Part of a small language model's weights.
Size: width 192, 6 heads of 32.
Each number is 128 + 24 x the weight over its row's rms, rounded and kept within 0 to 255. Layers, rows and columns count from 0. Numbers have three digits each. The size before them is the row's rms in percent of the matrix's.

# q: layer 6 attention query, 192x192, rms 0.0356, rows 120-127, columns 0-95
# k: layer 6 attention key, 192x192, rms 0.0356, rows 120-127, columns 0-95
# v: layer 6 attention value, 192x192, rms 0.0356, rows 96-101, columns 0-95
# o: layer 6 attention output (transposed), 192x192, rms 0.0444, rows 96-101, columns 0-95
q120 090:122119141140110154186119111136146164123154117135098110108149142095156151123118106166137136062148166124105151133097139075128167148142121109153172173106119139180119122108127162158115126142113123112147137157128148165181129126127140082149146143124164086147182094161125119097166135120126158147
k120 093:141116102144134120163139090122076130108129190132156116145161109141160102108131122107124112129121101120155106147128115126158132114126148099158105124106103105118127182129116124081143136140126129169153158103106155090157126103108116158086105117112128159124121148105104134117058117119154122139
q121 080:121132135159142158137122148124122130133131107134172127111123097137122140146109132154159106120133126149131114126123157107109103121110131154140136146124165123090144117079103076157142111114105095122122107128146133164113076133109118120149121189113158117101093121126148149113102124107155086158
k121 081:131152128078123109089164119143158110140130140091131118124163111112109109158170122099110170097106120133119121155101116191182140105094088118116150143144139105152136129103108182069153106124102101143175139120175076148149159126105148167131138113139139173108105114124095140129140130145136158116
q122 093:100153121096146112099061095105083113113132128128165102152156148158133093086168163138117059136141132130098127135181129067148135113100112126146116107142138138147175091136096105126136122115096151141108139160110139141112144097139134149145163116098131149083139131136124152117121109135142123135
k122 096:134096096118166111119112090162120135159154089104111120105146107097103104094128103131136135131105140166136145108137150150176086144140136107181132201158121114153138145132131140091133154154139100122157097106097114143117113078147143145108158082074156114124107120144130110154170135122138138136
q123 081:154107122147119170128162103153099118123158154118157117115089116150138120128122114117175116111121138112121159116144090136140132093090103102134131134129141149139098103146122150145110105097116110077151143145155117094125178151122134124147116153140141152133118091163150138165139131125119159112
k123 081:130104139162112106118082142137158144087097111129139137128102121114126088147140143164102120142166080132143177110136129136079118138113111151132144135148148120149073135131094130142159104073079136164110146159116147090122095122164111109119134103148139123093143196108137139127104157117111141146
q124 082:111115127088136152097137176126100148107126153159117149116101165116142113160168133112120102149151180125182125140127112156125111106162160127132114118142099119148155126162066141139160099113115165133114118116149153086177144102130144113116160116177132100067122113158106115106163156138139153089
k124 088:141152159118112108127102107152104116112136159115115100158086112097133142115096165106106141150133103103127126123114152105109120120151106097179098120090158112098139125140142144124124143103117150147159147100101116143118175108117172124059156128115145143114147146171165132162128119077112136129
q125 095:127091116139137144128113096150104141077133128137124122121174106146121141108148111117120131163117134124138116120158154136136105127126091147111117078159122162127126144117133092123129138134128148148137135114146137121129117148092129113138116144132156108123138120121132112095170148106135093156
k125 086:102122114137077137148130164090105109125103083096098122133153138100171156117143130121093138154095117158103167121094157090124091121151066099148096126102126136164147108109115082125139127127084194138121093139151116104111111089146086129144131161119125130101130137150117085130094132128154099199
q126 091:134145116103112169128098115163093154172152109090107104140147127105123113175113135131134157176134120164102089076167055142106120135150111132131121149089090133109111124141083136113145150165112119130136136151144123104144097140101173131103118125136123124132113145130168153089091131113141074091
k126 088:150134104148155124128143137114179105092128116137092133089137145165123152128181153132115066081138150108132144163109143087157143150132142129131163148176134122154122095113131118179132142138128154112147151133135140117101120128121074141104127175126091096165145139102111156156142129111125134129
q127 092:134127094156127145170132149140101118141189154091104121112123090140157124147096125186117115160107130174178141127137162061129131129164098128165139115135169112149151099120160109118184151133145083153078165116097129147147127106130130121110145094106133132124086077168136087130107155151109156182
k127 093:112120145080146139095133123125152110145145096140133131117140178156078099144176137143169097081103086128102129150124149124131142176128123158124104142126154110087081127177107124147173124145133149136128120129165155108121116161142138151127118110160169145110168168093132119119146096122176134150
v96 097:105131143111128164130133138069134107149105174146158124140113122138137167093089117106126130080155156117128083103133121125121158116169148178111140166095096091165103123097121161119099119153119125090131098123149146123141121137170080116120140119140113159110131110138169151129106168123129109150
o96 096:110134152093122145152124108132128112146122166155137121154121113142084111147127115132112147118125136143085140123131156129135124102104169095169143148134121125163128112137131167148126143157106170148118141094124175153133130138160091136162156124100135088113073120123137145147153136157153119159
v97 080:151110122125115125075170102120162146116150138078147149121144152072130135121128126128146157110117110139114088142169128109149116145144116091133149127114124153116114106101153089135082098125121126136132157145149087092150131139112103120115089100140128141135147123092104125104142119095132170141
o97 084:126175113140177134113120157135120160135192119105122128130136141122105148103138136152109077089142152166099115157120099105121124133119145171138107139151131148111170147145128089097122106154114125094102112101160126090159113131085165110095096118092081122100154095171136155137147108113107106135
v98 108:109142132140106090099096122134115137122120116115133139152119119144146118106122120185128110131120148135116140106163132134110119141105081102106104164140153164105112088157110110168139097147181169125127149157101090132063150128131165127119152119107119106142123141114107103080153110094097115108
o98 103:064077107112121117088145166120140137125083085135166145130126122123132157148158135164119149119123085147147102156106141178103130139093131176082124094146149116108133125122117116094127122113133126091160130142116115157134105088120109131100096120145114134136100149083084115145098101130151099158
v99 094:099149140132130136123095123137119145144111106125115100092120115102093103155091160109168108136188131123082155120122106102086155149144128079127128116081139136067143134169124121171143160069130139121102128128106114126114108145124156132152115069169114111131121138106138109150078132150148103169
o99 091:107124148137118124144136145139112134107116093162114119141148151127137143134097101098141154072174123099137138094151184162125180143131131177122109120142100115104135119157099137112119080122131145164207119152144110105092130108105116136133173117192136152156129122156104142114134148141117102075
v100 096:074126102110124166121144108168126109118109103104140156116154145088154153091141088147143129064134154136113149157130099115134134135120121101145145129144102151143135162152161101121153129155115120145073094107146093112070127182119116138141104104113166086125103122084113119121168161144108117171
o100 098:162115135132129120140117165149155122149127067155165159129132144112111138123064119133123161118130131067119115114115106116132101129114130131105127125141123125167133118111097141081150153148097125150115121144122075124108136140171114095111132105148097131157114128106149137122106110123108115092
v101 079:097119085138129116145133099141166140129159103136106110130133107108124114143154131145130099116108094101109138147118122090143146169089115104178121121163137074125101164084117099115074119061110112125118155148174119099095111092098124180117135141137146132124086107108117121181139112119100090120
o101 086:144145128146146107170121110138125115118135122093114147133121120115131122110098120131101111122173135077091104152135089125125123182116116167111132115156116126127075109114093093126122118105113108160114170135136137130138105126137141128156120091113103085137132154081158138140142124155109136160